Part of a small language model's weights.
Size: 6 heads of 64, MLP 1536 GELU.
Architecture: LayerNorm before and after each block, rotary positions, no biases in attention or MLP, untied embeddings, normalized queries and keys, local attention windows, gated attention, value embeddings, an embedding shortcut.
Training: a variant of Muon for these matrices, 544M tokens.
Each number is 128 + 24 x the weight over its row's rms, rounded and kept within 0 to 255. Layers, rows and columns count from 0. Numbers have three digits each. The size before them is the row's rms in percent of the matrix's.

# k: layer 3 attention key, 384x384, rms 0.0518, rows 216-255, columns 256-383
# q: layer 3 attention query, 384x384, rms 0.0523, rows 217-255, columns 256-383
# v: layer 3 attention value, 384x384, rms 0.0544, rows 192-204, columns 256-383
# o: layer 3 attention output (transposed), 384x384, rms 0.0514, rows 192-204, columns 256-383
k216 096:110081135124141106117141153144073169132163145123136084113127129175078123128103138147121153111131124172162095065157106109136138158152112090109120148098175119147105143109162149161120126144099132138140084080133111134151137127131102138164108096110159150125181134138127157113110116118110146116098133112154140123148120137132085137153111135153114103136099119107087069164100103125131126157124
q217 086:147098141115110092113113113159147152155151143120139147109116114077131123117055146133096134070138129165135133139073116114154137116145143100115107139143127161122139083147125138125140116139105122133098078137154124070152127135077095141143139123127111112145138118076141178118117085120111156116098116136081144143110112183090114136155139120112102120157136159154108107088148141089120154164162
k217 089:116105143144122095151125134130132107148111134136118121169144111112155115117122128140122136120084157128125090131118102149152102126114149151100143128101148159117108122133176152093091112131123153092109147117145138153160165117126114178125129125109120104167148158133098087105166142120128117115110115119119149117092156143129134101128131130127120142138131118138151137158131084170111163127123
q218 086:106160103114140106106143144144106124165143109085099116151098134150122107165116081135165110124138124122141110140182132120151180133159178128165104131107143077102184123128139167133150151134103097161150136134094118120078113189146176138133121163136100130121122120120075127106098137141133142094112138145089153153081110152107132154148114135125101131155099128144100102152120143138099106106135
k218 099:092093117093155134180095155143156186114150076156153119104139094143101128142109169090126119140084181150131105153154130125098128142136119139135128130132143066098118127135123134140099122113110134118077134118129118124108162117158148131151144177121095100135107153121118121132173083129079181125103160180117137140149101135103122138127129114128166125149134125180144076113086123149135128110143
q219 088:102098145066172112108108116107160149099146154123185128149145134152116101143149145157134128146119115117142171089142141139160129148121121104146134142115133111152110114128126125099107096102095158143103100117142118105117141090138154088119104133157171101177132112114122170189131133161129122127162183145098099094110142061082116109133154114111108148164080143154155112098168131077142125144139
k219 097:147119157123119129166143149126123141128111140125150147117143151136159160168095150138114118156152117093169134098123157151118100133113111145138111108129128138166153145136127134060079131139100119130123141139115130107163121076147140175112074144131151132161117131118125144114128092161121111139155147107105093138101161158121137098136154107140148152091146162105118088098087101128124125138178
q220 096:092109156151157159155129167112106137115149105109114127138116144133139140121130154095133146129094147127140083140093133114076156101117153101144112133129122115119058114176164122170140123098101095135147148143158114139133131140088133100095120166118129136119133119132082183156126130140132150146115135147090125151078077145086144125109120083063127150152102127160106073114121134134130145133145
k220 103:112111169150148141148129133097134157121133116110161103109121131098117099113116107079088102149136145133101156135103127148121149115155128116148101145123154094120116143125117121143107138118099109131103139128111120112131124108139108127124140142108140125099103158097100094180132112148174146141107116099145168173103130147088127143155133135106101150143126107158141075159155108136144172112128
q221 082:140138111132150095130135109135158092099147153142165123115107139168136096123155119084131119112140113133095155161159122148103159134149125113101101103135176165118148105096156117123135139116142123110131140118121128074128073116120160140107126107124093109131128068114080101128108132122138101156119111095108136093155147157168152136100105136151122140132146118094113099111143137111125106161137
k221 098:156106161158106087125124116134138106139135163146144155106132132118133146151094123113112135109115127152142142157135128119112072134108135109146112111155146114178106144145121104148125144121153143128088134114112177118142145088154190103131138133144135104103161156068091124145135105146152119103091107104089133152136143078115142142137117110156102132101126149141116135094132115165180138142146
q222 092:103101137110123091177136095122084142146117107133126143095096149086120144117138124131138160165137084146083124108166117124116123147155115155140134144112095103103148148158100105154134156139144100127152164114103135123106095177099125147154127110126142152104110116145146084161139144140110075154145147143145083120097124115097134143159126128139130165158116110110170169155102135127132128121070
k222 095:126132112101103117120093135130121121101098099157109096083133105143129150108132159158102126156180125159173141087104140122126111131166140087108081083125167142124103125107134121120123145106090131154130144128146105094122156127092113122130132152146162116146134149147132079099129137120104117143145113163108118097104108107095122202123122108127102171156108134116118151110136107187153114121135
q223 093:123121121135137150107119120113146146129088140131166129132160155169106122108161106179143120159141148086099157158118160112167132130100129158140089132111141097105160154111136174075115107130163106129146140113133125152149122095125143155145170145108131131144140090138110094111107188136131157134161165105135125148118122169184129117121119139121144120114167112147106138091121150100120139124118
k223 099:117144124146099079138115152114121116119131149086114126067116099091091167120091103170162118099140135126127132139144114116054148115122106108141135133122140109145105131095104120145141194124116164112117146117113161125141106137128146131180147132122128108103138129110102118168109109106176132188109144097153123133179099151134131159170123118147112161147074168137125097150111145106130133103090
q224 092:101168153140101090113168129093130117164144090159099126107100112102141135116117152099102100115129124088118133134129133097136160106130105156134091113131093153142070134089140150132144158142102142127119137177158119127105145138122128159126104169107105144081131111132153131143127114100115174111148135155064163142115140143147123101132121101068161114150139152114125139111095114137107147147122
k224 092:126118135149133108165095101135151096118132158115129176107113114140134111130126163096079154118124133119106118134175163139148155133160108118151113147095116134101099143130112114130122124129134118159075153173188111122130172122107119145112163176136138099115112099137126145118146159124119125108150111125122113125129115097141098177124121185069114050141134115148148119114171102166112158135135
q225 090:124145139147164153137136186127175127112146082111128103119132120105124157073116108131144123167139156152120107156163088054110159130127144134122114103091158129117163132147139085144179149109140130133113150134088095117105114117085161101157129128117118167152132107115096124165092167143151133117124128113145148118132153178141123149163144119149133125132102139182103122134101122144122142129108
k225 095:110129140174117154126144140140116149117156100140114130097109146111107105167142113118156167147166090180111143105117144140117117140105135117137158081151141172104134148111131118083105086100168112104126113100098096128147125139088082136148159091124144140101127111162149143157132123121073151127100087152135125133114155106156119181129093093135079163137112136129123129131138127145108157134119
q226 090:123133175148133103120109097108103150107104138137124117156106095120153119129143120127100165114124114102170125140134115094154131100145071123094129115112156128137117124121135155127123118118135120113127114129106132167156177192097143165121133110099191154091131116056130144135129143135106119109144130145076124131125134107122145171114145147168137133120118136155140111151170121080154110118097
k226 093:129139179124143109137108094152102135134118145115141125099157101120139163117144166175136100158103157159137140108124132145100143128150112133159107174116139161154101131155162092153088127152100110117067131116112140141136156142112162154076106104144163112099061118157138158157095174148148101082139071158124117100129160109086145130167113126090118147138152109100129098125155089135136118119090
q227 092:116103102092126152101115145065119107097140126129115175155125114099109156119142147132129125129141153157144106133129124110121125118118139145145136145176085125118147144151130108116119155121120098161149169142164151130102130100118164114143101119147126139118134097182092133118143115120162157119107127146134133113109112103085092145139132133141162138109107137163153172117086129142098075117116
k227 098:081102102161158132101118149136122099173140158114100131108148136134130104125155146151165108131145117185158150098118132161127127119133119109112138100126141143142147132128125117131076107116120105135116121109180087173128133162153124123149139134101113171163141122101125136102138112122133145130154152088153119156097135090101109147152097139141109117122143088155170094128139099139097204093087
q228 080:149082106086172135133136139112156116100115115158120122136107126146092133128158119125125104126131122132099130120164123098147161132139184117064169147132138094128121114140135144114157131141140103125137130179130131149109135129151174165141098106128189156149137123148103117109115104135146089083146153100123124121130128146108132096142075156129148133108057112162121150138104112130106096109096
k228 090:114053105151103122175111138083147142139118151110114149172140129163091124123123093122112082130156107158116080124164144117107163127126118081099138139150167121115121132132125160179150132150110132157113136122105174106126126196143105156133103128134172129099122134163141095124123115118105138135093141124103140102130122089158133129115104126165150139152134107128157170135142082120169107134148
q229 098:108131170183171147141152115083138090126156133153103118148130123162092118096074122071158089104124104159117110109123121119071130100128178127115146159131109074141110145161105153144149107137131126121132118142151139163111155133101126135134119115110099094109150160139104088157146164098126172100101111120158112139140139157140104107096139128156111128128124142145169130151149180117118110123170
k229 095:099136091121140119122146169165129130117076106109076160162115133152153117094111112138167129139067110121124120141110096148148145126092130098122178169130127121126152137132131117140160104151134137128085096128136143144136123145121093086147115139151152160101134125127134124153119118147141143106109187081135171122130108138125133130104167124149151151122153141119143138125131135110105167109156
q230 094:161131130104145131120103076113131154140110158120120163110153149125166144148135114166117127085151125104119101184102148143144154140131113092137131154119125145137091136102098096093136111127124109107140124086118134148100141116167102149157176094136108125145103115102125113153099122128119115128143126128113117138163152131154138115136135151139114077120165149162138144128095113112113091105131
k230 100:113111109141109133110149084116166118152135143160134118133095102116132146103129120153131151133110155108179156151088149153112121130136144099098128133109098102108134152128110133120088120106103128070083123148112079161116100133107110129102153097137133148150134093118090132115130147114167136131133141129104109063121124143110145130153138110133135167118130118137119142132118125099110112099173
q231 087:130102130131136137119105134135149172136144141107103109138112115137124088117155127145086156146165139175155164137141136154085118116130142130154111166159148092138116138150140145111112079114121141123130113102143144073144102109114147160124115144138127111170113073091204134116101091124095109145125109119118170123169153103126095119062137158101143144113136172125128134145107086119108104119130
k231 097:169140171141121118126110141139144147140104126119148096128104137123159085115133112094145103122123121127091187112137110162079109109113121100133141146136110120147113113157119135141142143076162175107175097147070094145166128192139158122099132135132124131107126127166127122144110094135130157149190150081122156080131161098183113141116118137114125122105146184126089143132178139116123124118171
q232 100:112154119143129122164083144167134132136145186133144142128121130115118104108140126098146110172138173155151101107119135149119116125109111182124104132137100148155135187147139134128143091084154104126163150134114125095161102127137118080156115107099051145176126168084104134123111143159118103095129135141131135126068117118137145166141116126124134170150145169085162129139172061131114165160155
k232 099:133145098109094107152146175172077134133107113135155085112056119151123139146136142089135134154082111125126141109134122107157139144116146112131115117122128196102188147139097124110107137131101117099097130089121149101138119126119133140137161113186127127110128171145168137138135082170107158119107152132130132125111085147137115136155185125140119098133118111145169105104121113143112128132107
q233 087:123146111177136089162122123130126158124125121103130136134179131143158132132127146105083141114108138152126094129170117107136112103130124115146187183121165122114132133156129139103148124121130156104108088129122166158095137115110100124151107153161114123125126157149121152114121127144166140088141118102114161099135163127143109114139162153114123124118116138116106136145163132115155095088124
k233 092:084101108146133099094126111101118124065136156109094138121105131155156116106156131145172132136120122146129126185113142142171204139173118129137129093136098171107121134118138129120162138164130144099130122120111128142109131117126125157150115151151099173127130134131059104144145118134154110113148071149109144108131121121162137133133143122106145138126142143110113115088116120105094099123116
q234 095:125177161111149154107126126132135098091144156153154117128114137097131133142122103138165153110146118126128137155091109100144175135093110120130116107129104141132102103105137118123117136113158151126149077129166120101090120060179183118134148091130103139129153127118102138156102130167138148157181140100131108142110154134161157138134154099150093126097129113092113111149137157083121119135113
k234 103:154080174077123127119141067082103143115105163153168098158142152177127138124152100129122127134156112122112120151125101135149121086118123110120179139140167123141123130120135139095107074092131162165090111115118117132113150119133098195114128146129149136112141114151122155148146095124113159143118167119113132125129113082153099133089132158156146102095141155146159098119138121147138147076149
q235 085:127135145137131065118133117146120134080157115117142113126149110133136093117087133147157142099134143155126102102130160114116125143122137127153105093153137138087159116190120105120123154132188135120149145100127138146119149123131167137083127096120123166116137148095126128143147106109107108095057063131138122152153077133132143143111162131127199126134114105101151110141144156122129118149110
k235 091:127165165134091141117164133161121127105132127158107109134156138117096153114146120148103121116144130136167153126136126126119055096122144127178123070138155147134175105121137170099147107144108107134123119135167115115155132107136129163143133124113143146161135125117143123154150102109145158076121107108110160122115099095170097146116110165121091141178107102103111110169124107116136172113075
q236 089:139141114168133126148116124140168155147140098123139141116142113143135111126115119150162154079165108109099114156148099119140117115136162113095101131087186104141079099173125110133115141142097111066188136157074104124098126104148113121087135146116186119103127128096158140138095093178109109113106117141116127132120111127116130145118112157154111162148111104162149087124143116131139142118142
k236 093:139123079133079108101131103153102157106092111137143121102129136136118132135113123112124116121118095165146112117170132124101160158134119082102098109123129095160107170168155159118109104165098134111116153135113137088077117157150113125144107127142187130103114153121118164135118128142133121125132104161148152112128103102130125105144102126105099119152091093143135153124139134162108143097153
q237 093:115112168122137166146155171106183081143118096152109139112177127119119096144101113138114127143147140161134135128141094118149135113125113135105115108115121105164125120110150146121138109105109136078135136149116126139140184138092118136173122116111125127157115085152133153141165136103125123121112142119115103132145113198155127122132145075168131098149093127128105092138172129101110146126104
k237 095:169131090132129157116134173131122146139161094095120141101127138081103145137116175151154085143096144118155165118182095135100078154124157144132124182105131137141103133115126151115161102135087128163102110138134144120102117129079140137150107107096146125114119111136130153162119138099113118128175120159103138150156123148130119143122145091112094100095166122126140104107177179150083125099123
q238 093:122138127093084110120099144106105134155129177114127135129133114085122159141126070189128128125151168091116110143101102143111111153068092137132128120147114128091135143124118102130140120105147141108049164069109178163119116148162160149160132134187123121132130092142144112114107135155158093139134110163137163067120150180110149119180172138137131123142166140112108168099126101117132122146132
k238 093:145147126088112162113139146133080102141098188111097119156122095169125136108157123142107153149174111112125143138124118150102139117115148134105139098119163136170197138104103124115119132124170158117133105112136111127131145153134093163077140139129149121134111121133175164139115141071125138093127156197137121117130143121134138160146126132132161121151101135173168146119119134139117096124136
q239 087:124113134134127153146150123086116098112162112138127092147165117072194137127159111125143118134097116172151108132160130153109168144143169131135124130110099151127102124142135106121084145101145104110133141089165146158173101096096162138149126127103122127129133155138081136136136189097135178142115156122150125167124110129124109094149107122111089137135114101088083178136094134093112108143130
k239 105:125125139096158127074144085127115147124132091130096141103145155141129118135167124135111114122067155138118091138121156078139133104162151132120111136125160114113113137101150109106111124103127137138143105138141096096119163112105132153113134138089138062145104173124070114115164155119162111122106101107122118184110121111148119107122135103115099107117177108154160139124101110203133140122091
q240 082:101090116111137128138148120122104124112131147134101119130172164110141119149137146099088124127115151139145119125131113148152110106140133177111105159142149105108139130120149117104118097123136091093146123065157107158109092108139147112150118115113152135100154153150136126148141121128110129120164166092110092135192113123113112137129171143155162108093138143156144149072117152102128142130094
k240 089:121110171129155102118108148116111135122099109144150091073126195168132141133106161128130159155126157129166144136101151132120112170124128106140139108114119134135111118121146108119132127089151124145138122119114136169148150156166129132133116131134148107074142128161089128148147166154111077127049133105122157144105174139127111153081118115129125173106110137109132092139145150080147173085119
q241 086:156111160148145077107147142167139118105143071147115139086102091137186146131124112108148102147146130144134152124143145124103137100140174118075148119116122112146184092142129153146091149155118134178075111140130169103129170172119155123125112134124085158127045163111126134148151136119120140128101131159155112142121138111108090121125106127106112141163090109092127064163112135139143081147115
k241 096:142128116131115112149090162114111177065125111116105141142079116148150110135132113094095145152152153111154090191132132140105138113148109158130163120157093157149163139109136141111102150108132109099089110128128056120121178108102104121097158114126141084159152171129105113113162103092143128183137033103137142136110099112118101117139099155111138137131099153131136101151154133147146108099120
q242 085:122153137132122134168167136130156125151136113150188125119177142156156106112121134104109156104133141108104115055095105117092131144139108096145148097123102164136137112125120164162115149160117126136127088141124141132105151112148115122145090113141134118177144097095134126146152131112143149107146130120127157117115109086129156124129142128181070082146097172140155112129131101161088131114105
k242 092:154136117090148139168184149109115139116125104150092118133120134125106108132119124127157127085123084110079138148123131116175117159155104163116153126110119147127120115156110125075084154089117085081134098161110090156140095146090149125091133145153114155169100105169117120141112133131096111145102118175091146130105104132143123140082170140145131105134133108141117088120103132103117168106144
q243 092:148142147129102150150143152121091100145080140094120134153103124087153102179170133142122112149132118163092117104140170123102113129126134087154138131134097102152167141119155187147124107114157149084137128106085116139113187133134168142118104141141141140141078148127119168130104129128088095072157132124109115118138132099140120134110150142134118122143102127053092100153113133164097127119100
k243 094:146129116097152116160142093104112157128175113141162109127143127154133127137135115138117139174150119148077074175204140145091118106138159121138081117132116140120127153140122098126110145155101088149112146127121122131135124095143115124129132166107094095139129148118096115113136087196086125100144091139158082171154102091159131114092127104087189133135169068140136103099121096142153119132111
q244 091:116127131117145163112134130145093100094103087124131154114127117115126151142151145111154143157114128151154141100165114134149154117130143112127129112112142140151105154115124172153136096132150128166119129101151107138147121121062132087116146126102186153165106137153117107138148133123097142135109119176081135141134088148106117156142139097111120142109125143123117121129123134128131157133129
k244 102:112108114118135137148108121110097116124161106097117120096124140141151136121115118105106162132136142133190163096121109169086128113137088143158108113124163104157104133111145133123119141118101137154101152122145122161139069146104078127108117123088090126135121161142121180167163144128127138137127130133157121123105132172117156119125121134094141137132139135151122126159130079173106134119116
q245 089:142106102061150152111122151144142117111142207083134131095102125068127148128146127098135156102138118114107137172113115119134136128147131166108145170150131176095133116093130146138140126125119153130147088098140141133137123119125186158152116109113102177139126125138128133147172150154156142157148094140145136120098150134094137146101147126150167113118122136092141179156100137169133102113119
k245 090:101097149120156104155176105145101169147138180085129128159127099106109112133141137147113143104122146118150120112107123130140122114164094140123087105126124184148100106144092115091126136092150122135119128086110178126122133145168122149150137082148129119152125175104139125156139120101106115096123139122145130140118149110140140132128148120154150100134125116138136130136156155119117117080129
q246 088:118123118164146167122170135110169115143123114111086118107131157143179133122114104130147128105106134123118123122126102126077118136118151115157130132113100119172112126095132141131124113130138083156117128134137155156126096128173089139150132149125117140139151141092123164127114122113123129145124158139127126114110129101132102117134079142144146082141162136128165113164099167170166171140142
k246 093:129069100147155111106074140140121110176092128134149174106129109118096158128102160072129108129146149168129119149119135130119129157090135147143119114134106164122089112121161126128118105117140139160105135149154150109096131157145129111103122108107119119145123157117103119083144130133127120120095140106098152131165125132149107123113145120142127132088123149094160133129169132163153118156127
q247 088:106122142120155140123146160157183147126131100095130131134099153178132106096152106176150127136154120130116114141156120144134150180136101111129126158113105076167137116152122133107105169167102137160132175150125130110131153109155148151085113136140121140123089112135093139119089121143141125103126159116122119136103123069079131137134098095130113154111112152144116130153104127144090064111172
k247 097:101120147139090108097109108139119138154155104124131144115106115120100124165098096124145098136161126098081137087124100093081141102122133130120107153144124109167149138108104145140101083111089105147127116122134142139098134156102145117123145150116176136142114116164104118156134113141150152152086135123094148129082111131117119190160117104129123118121116089148119110101122148101139109184150
q248 085:096159146129121103146152171134124113110115131129111129115203114125110101132153160075070117091129129189118137076130128106133079080119137108130176115155145137094096153143146106134102134112147111125105129146116151126155092116081106145109093125100140150081107144160140096105132102117140127104125119137156113138149156090089160090149120121131139102159100049133108154165165126205144117137135
k248 084:117119139096150130094170108087140114106089144151130140141178106123159152095113139148122103120104095106162116136192143081147088122178096141117141107183154175106082119135091123166159152122108099127147152105131113137128115134120118137137114151143102166120099110098089071129156169084141112151122103164126096152154141115168133143108144132112130111092081138112105119106148144073147061158106
q249 088:089123142110112157164098084095128123149093121130144169141159135136114104148120148127140124094126118116109101124086108108115120135123168170131142141094193146123155138119128139124102097130150112105139070144099127137126134096148152086094139124140133117092147086110108133129160125167175112142178163156116142138121106147122158161168129109107122141163087135159103095084154118105092137142128
k249 092:095113174133192158159152143112124137095136163107109112110153152142144111102132129169150133135113118131113114138132129123127133149123150154175114131103122148104141140129126114151148162125104132113116104115096108162071127092164108139137093147083125095131125142110137082144113105157139107139127155171125096117149071154149152101094132168106105121115160101146161146116158068126120114132170
q250 093:098137122132095119118116114098084153141130107079141139123117153147158165113140150136134114151113148121131131139168129121132159147117133184134119129131118141155118142170113130093130152127159114161137159111163118127112130110166116095108136118121088128134158103107146160134114111128167129102135119147130142165090136119137071111112131134090137163161131124141172107096147135127090122114140
k250 101:110099099155106174116117144178125121143136135130151081143081134131083138133130132102136093192190144126111185070128129135117121105132123140086118110137142118130117123139168159143122151098110144122163155104128115100124122153102128131126153156109101179126119139138127172102118107122148154150121154113155154138126086122107113158133096110096088115169151106131139072123124154093100151108131
q251 092:101150157115137145116131107104137136112125120136133109110126183139154140097139077123158142168096111124118142118121169102115106151151205163107137167118167105136119072073153116108134101145116123172087058127140098120106076138107170114133118165067132108126158145157144123135158132128140149092110148122181126158129109122124108127156125117120156118137144114126124134113123118135120117109103
k251 093:108117150175135180087083144162111142106116110137113154067121144119144103160154158123131128072123115085150155115132134134121126165115134121133154109112144143129129106114148148122101115151133139118120101110168123143137081093092095124069133128128160140122120140174162167114142136125140074163123127136158135158149167135153124135143121161149112092126073134090104161148146136099125145153152
q252 085:123174124118164137172129136176121135102132121111080110121096098093126144144116140078141185159129147093115128131106115107132148119129118078090116132122092138145100141122156157103153133098141088153140128142116125142213148111159126093128126137139146147126097095151119101159124162134186129118128151163146119141106149130133091101113106125115106110124126134130141128146103115121143160091135
k252 094:133159133140131131129200156128105134136128111107155120171159174111092144137147118135128098184102125116147148136153119145158135122150100099114131152050125154127110128129125115104124129124142145145145102141135134080111144107128142104128135097129135134121158093060170145111097132141159137100173144124141120146146145114156136157121131114125134099098145114127114121138169103125173147149139
q253 080:153167103141124119138128098156157157109112146134135132165145139066127114151123093132152166175107094106127133112093124119160116137118122085105103120127119144111158099166102126114091148126155159089131129087094131119120112125125154174104137131110102133120115110109161154095104071134116156150092085092149150121112158118145107114145131116169098127095147140103126079131129114117112134130116
k253 087:153103123085096120134098098121136144146125113129168130154188140133106173154134097139110125145089136122140175150105134154143100145126139130143118115120113141119105131156132119059098121158118153147088107161144145119151083102088164147121123104123121155109105144141174160082134153126098111069150098103144097125134154135089084121132130102122132116151141140143093084171101087133130112189126
q254 096:111142149132202137189143120125165128150125089156108142114098126117168103127084115151151162123112121111136120117138117126105105164164140114099131157120111124156087116144128138142115147186115117128171131153116084134132164109130149112111098096109128165182150111108153089146122126118178152136108136144113112131120157170114156121162133121115105161148175131157141149087111142083113113142123
k254 109:113142128120142146098133171077167111149133082107110112148135120142096153079148116113143078129132111170099138117163104128111076104123142085107059089140173090110132122128142120090153105135115123130100127146083157104082144120135122080124108151123111130138121120122129118104146105090135114138090117130115118104151088122152141108098117102136093114161137141141109128141160091170113181175135
q255 092:111162116153106097090146127125153100107134134133120141104123105116141079077124168125145140129161107109057148116133145103115138102144163150147137111126142148133114120136105155148079153121121125126138143162116147118125113119135131104101106145151130111130146154092099105108170121143148127088141112138133129148038106126127137112123102156108130140146093087124113104154118134168120147137119
k255 095:104149127094152095124168121125130137135160133078119136090096137119132159112118129164131155104159110120113096094134128067107131108117100141149082139119130111085136110136127141167129137123095168165120125122108165139137118138158143105133119083107125176152116132118124123125132091127116171118162157136129146133143162083156143149150164152105187114134136151123146134126134140142126120118128
v192 100:107143161142160110122145102126145140143128118178149143139098140160121133106128125083110130128125121126092098110160111133104125134144119087109117134137107135151141061130106096170097109131117144100143140143145092139157122140158137118125117156128167120059144124085116148148130116094174151100163141129143125100151151114103127112084135102143121115109131106072126185102107160111095139154133
o192 099:125137166171130109175139120131109124080149113114105133094163152069112126122173123107115119127158136148139129169095154134120129121139121069149160159114121114113134112148119145116116139110091064122116153114088155121174114136129130131137126142131122156101120092159105104137128110143102116140086084126165161127122133104126153124132140112099143123128114083117109198134148148142117133130141
v193 092:142149143180157130181117158111143131113115123100181130124106119084149144112111112139122132142164128118089098146117170130099136116141118109140145142155119139134115134125154133106083112114111125126145101139120146114117119141166117099080090131132120112095150131087139150132183121127169125097112112118103085141112146133135095143091105120126111141127121137128109108126157183135122140133124
o193 095:165112138127136152129126108130119140174101175145097166118120098097142136192087115148130110088130123120128098155102104142125168151138149156130129112125131106139161139116095121149171134138164118140132116102094176133132157109110151105095136114139098124107138182096138108127135115159116160128111113142122132134094114165142180125084162113155150143145150128095135157120109155129104149108135
v194 099:124131111151118164094120157174095169093137119162140136113107142148130133155098138154141130141136134138106126074110137104097098142099121122102110078099130144112100096150104074136136136114161120138097096125157132186130168123115103142151140132131135140114131126107110125090133168183124128114103099147124081102162098081109155144130164163091133152136161104107151119149122199125154133097136
o194 096:151144142124165115131161128135099103073097120171178132089123135103096121146119106139165147140079139150132117080111133118104118127085124093128154150102151100137087161099093113130128105087135140092094131083145139152151124128133132127130128101131130128208112148146102153109137131119133114178143128114162140093141144159118119143107145129157173142148142128169099107158122190099145139108137
v195 089:157061086153134173144104144136137155105131129130131106124092116152113143180128161128126125130130106101168137119112108064106129142129205145166073122125127120118126165142117108105126147134117153142101148128109131151139125135114170143096066140119148172141125093125166117124083137122115121104112130155100129149140128102108128124107113095115157143122122126149119106177235105126120138129146
o195 089:105099165104103102083111100109142145134140111169102163184137154132098102168071051120116108155146079117109118146144150099126173137104143122157120105135173095088121137105076127148139109117114131144078143164103142140071118122156115122116143123140128124119132123183097137129144160120136141110134150138138130120109154153143146113110123101138088109155168156124165080114079130164124121113118
v196 096:053103154137127077147099127134161176121122145125127174167146137187138105127122126131099127137128107131169124166120148165088071147140137162135135137113152145075120122127114120128107165113103163124131156101079129128122123115112151108104129133145115158169136122125160099109149150129082133132157135156109122129138114152133127140092098115122137132122128133183124161060190109109099166150137
o196 096:148094120125144143126138105117167120141161118133136170124153167148126180131132120122083112081172119092076098141135121092122139086137087131126133172129154132117139108085139114149151134113099121163061110140105141091136088114111058115116138113126109100118176085111139139129129127075144136138129139130097101145131182140152148122134084116079146091122146136146154139101162141116124116153157
v197 092:103184139131095139092133087165184181165120110142127149070131123162137149174126130107195102080125129153099149085128142163110143140119133156144132142144107114141150151088111140091157130141147168106130155127115174165097081134130144126126142139111098117129110156145116123143108123158113116120132088103135138148125178137077144083124115172144112112151128123164115157147140116114099152137114
o197 090:121155129110129130148132148118162173126136135118167126095126100113072106139121120120132183155129152096105128117140119142132104145135137108129138131090127103100111100112162099101169109146105129123137133162141143128131158152153130121109134080167108172139126088114109146131135107144131108093124143098133147111099129117113146150167089155123153074100115160131136131121073123132144140131149
v198 097:097130113083137108146127102134113131144106165130129132172133131111163094108103146104147098097149142106145115163133078122127114129150122147118176126168136141139170137124144119103135128132116126167130150112128119124167094131189151098148093166129096171124138150151108137121114142107088157122119141114121142098150133142111131147084181150131116101116198150156133060139146095103105100159127
o198 097:147140146161157155100141146142149143150137105125106094143144168157124105142093114094118134084091120134108120176109135119059128124166151090159127137119124102122111102096089139149128132164108163166128132156137112123108174122111117141129150102119143146136118140121142100174092139112162140119151164105139144086123115094153144109117102141132143099127155120129160119141135097117129126130125
v199 095:140101164098162147154149118134176089087120114174109177154108157142126136133114151133132110160112163102106092151100141152183108127130140147132078138126185155147094119145103116113100134147207093157075147197142123101125155113140066133114156156136163124127139162108119071130134118118116120109158134144154086122139140164116131116114145153150140120169119093141124109152097097143099117106151
o199 094:128147114117108093145144091160134127115135160157135117102075132139136122064145157116102145134099116149100164150132144126117152111150074135086097114144089152136118110137128086141097094138117162131092117128106126139163108135128109083173125144134132118191103121131132128154109111143137095132125151145158158128115127113146116134154136148149104110101188111116157124138092135093141121118123
v200 095:177147160127091107135118107120163133118127107081140196142088128169137133091111153095127136120141131110128104099121128141099154101169135133122110117106132138137123172154107107149160154113122149179153145122139114127128124119174137118120124149140129104097124146079153154129142158087097119143137100134161099128138143120128135163152128115107135076161134128091102138148116108123079133148112
o200 095:114109083195163125099093142095114157150147077138112090111172127102122143128117127120153141127131132153096141125133147090114123112145091106125157103097127134130081086139160153116130130178134141144139128116126079174158103159124151100171160125097087103108151156148149106134172139111101110170111131075140128136121146121161089107146098125125097159122122101130104162134078146133176148104168
v201 095:109111112108095106139148096119090142168128132142167120149150133095133082129099111133098139141136134123160133107103131082088085126141165120140146152106142119122157119161161111116150140147118142142082088103113135095137148153110140154138103109118087156107128152127123124099144173149130154092152139095145110139121100127119134097118151087081124109131143119127088117121166154155121104142128
o201 094:134096164114082092117143124126100099112107134167112107118121149151114136150145130135135159128136089131107140120122134153130093122153104138145144109146108105141178150142115118108131128158142106134126135102140114129112133139117159117150139114112134133127147157165189070090114149131133087133154131093102148167158116133149118114121144154125145139099137122156080144136123152176119112120115
v202 087:167151119117114189111148130146141090144142113141146092126107145109083130118096117100152165133143101139124158146104082062118147091150128154130118124134131138133155148130095118125146145136134100140101108133119141092167133104142185115124122126144090102150100129097126086119141090107169100119156114153099122130107152142111147155100153100120141138143102137119173119129091142127114150119159
o202 089:163122094105126163086142148123112120148113196149096135086115123111143134126131058093148173084145130156114107133102140116115126125129144103128148129128097092099132103143127167098153144142155132103201171137157065120110112123128163152160107113101143141132140179164101146149156131139123135137119147086143140160137081121122131086159128106112118163086109115134133133206122133129135115112112
v203 093:152139175117153139131157102144099136125099068131112102096117114116102103149139153152128121147122106116115123128168104123081156133135101115132162147132081143112118144155150145142155129167132149166127103097142144171128139103099105124161133128154149116091082061194075102113144096086138096136119143121177122129115117098127152070122155125125154084109173133139148133122174088154108117117110
o203 095:101113136100117140143135144086124132105143151142135128159096183134161125151142148133123109117129110122136127123115136174116160120144154111143087128134121134116162147085160133110104131150109096154161148113149143102124155081122138161109123159134117168135093143126049140126128120134110175150144148121128137129132094150134106170114112127099127144161109123118091097130133073127109106141179
v204 087:158139136079091089170132142065122117136132106141109109115122145129130124138116150160163105105097108143142104121113119113114137081162113179109134113116165132158170174093111108120151121072126174140118142123137102106143092145152188100146126108133106148129151140121103182143119128093119152156099162133135148096105114116133143114132106111150131107153135105083137133105140148119176116124138
o204 089:139143110128137121197158141132155127172144115148163123103164107130078136130093115130129142105116111112125121153103085082168164112089157096125179110143137106135104064166165125123122127123157198090151115104126113109145136124155140171096153069128099082123136096096123167110131109161158108136150113143116163150074149097130118113106078156112145132131127111113159117134151089144173134118108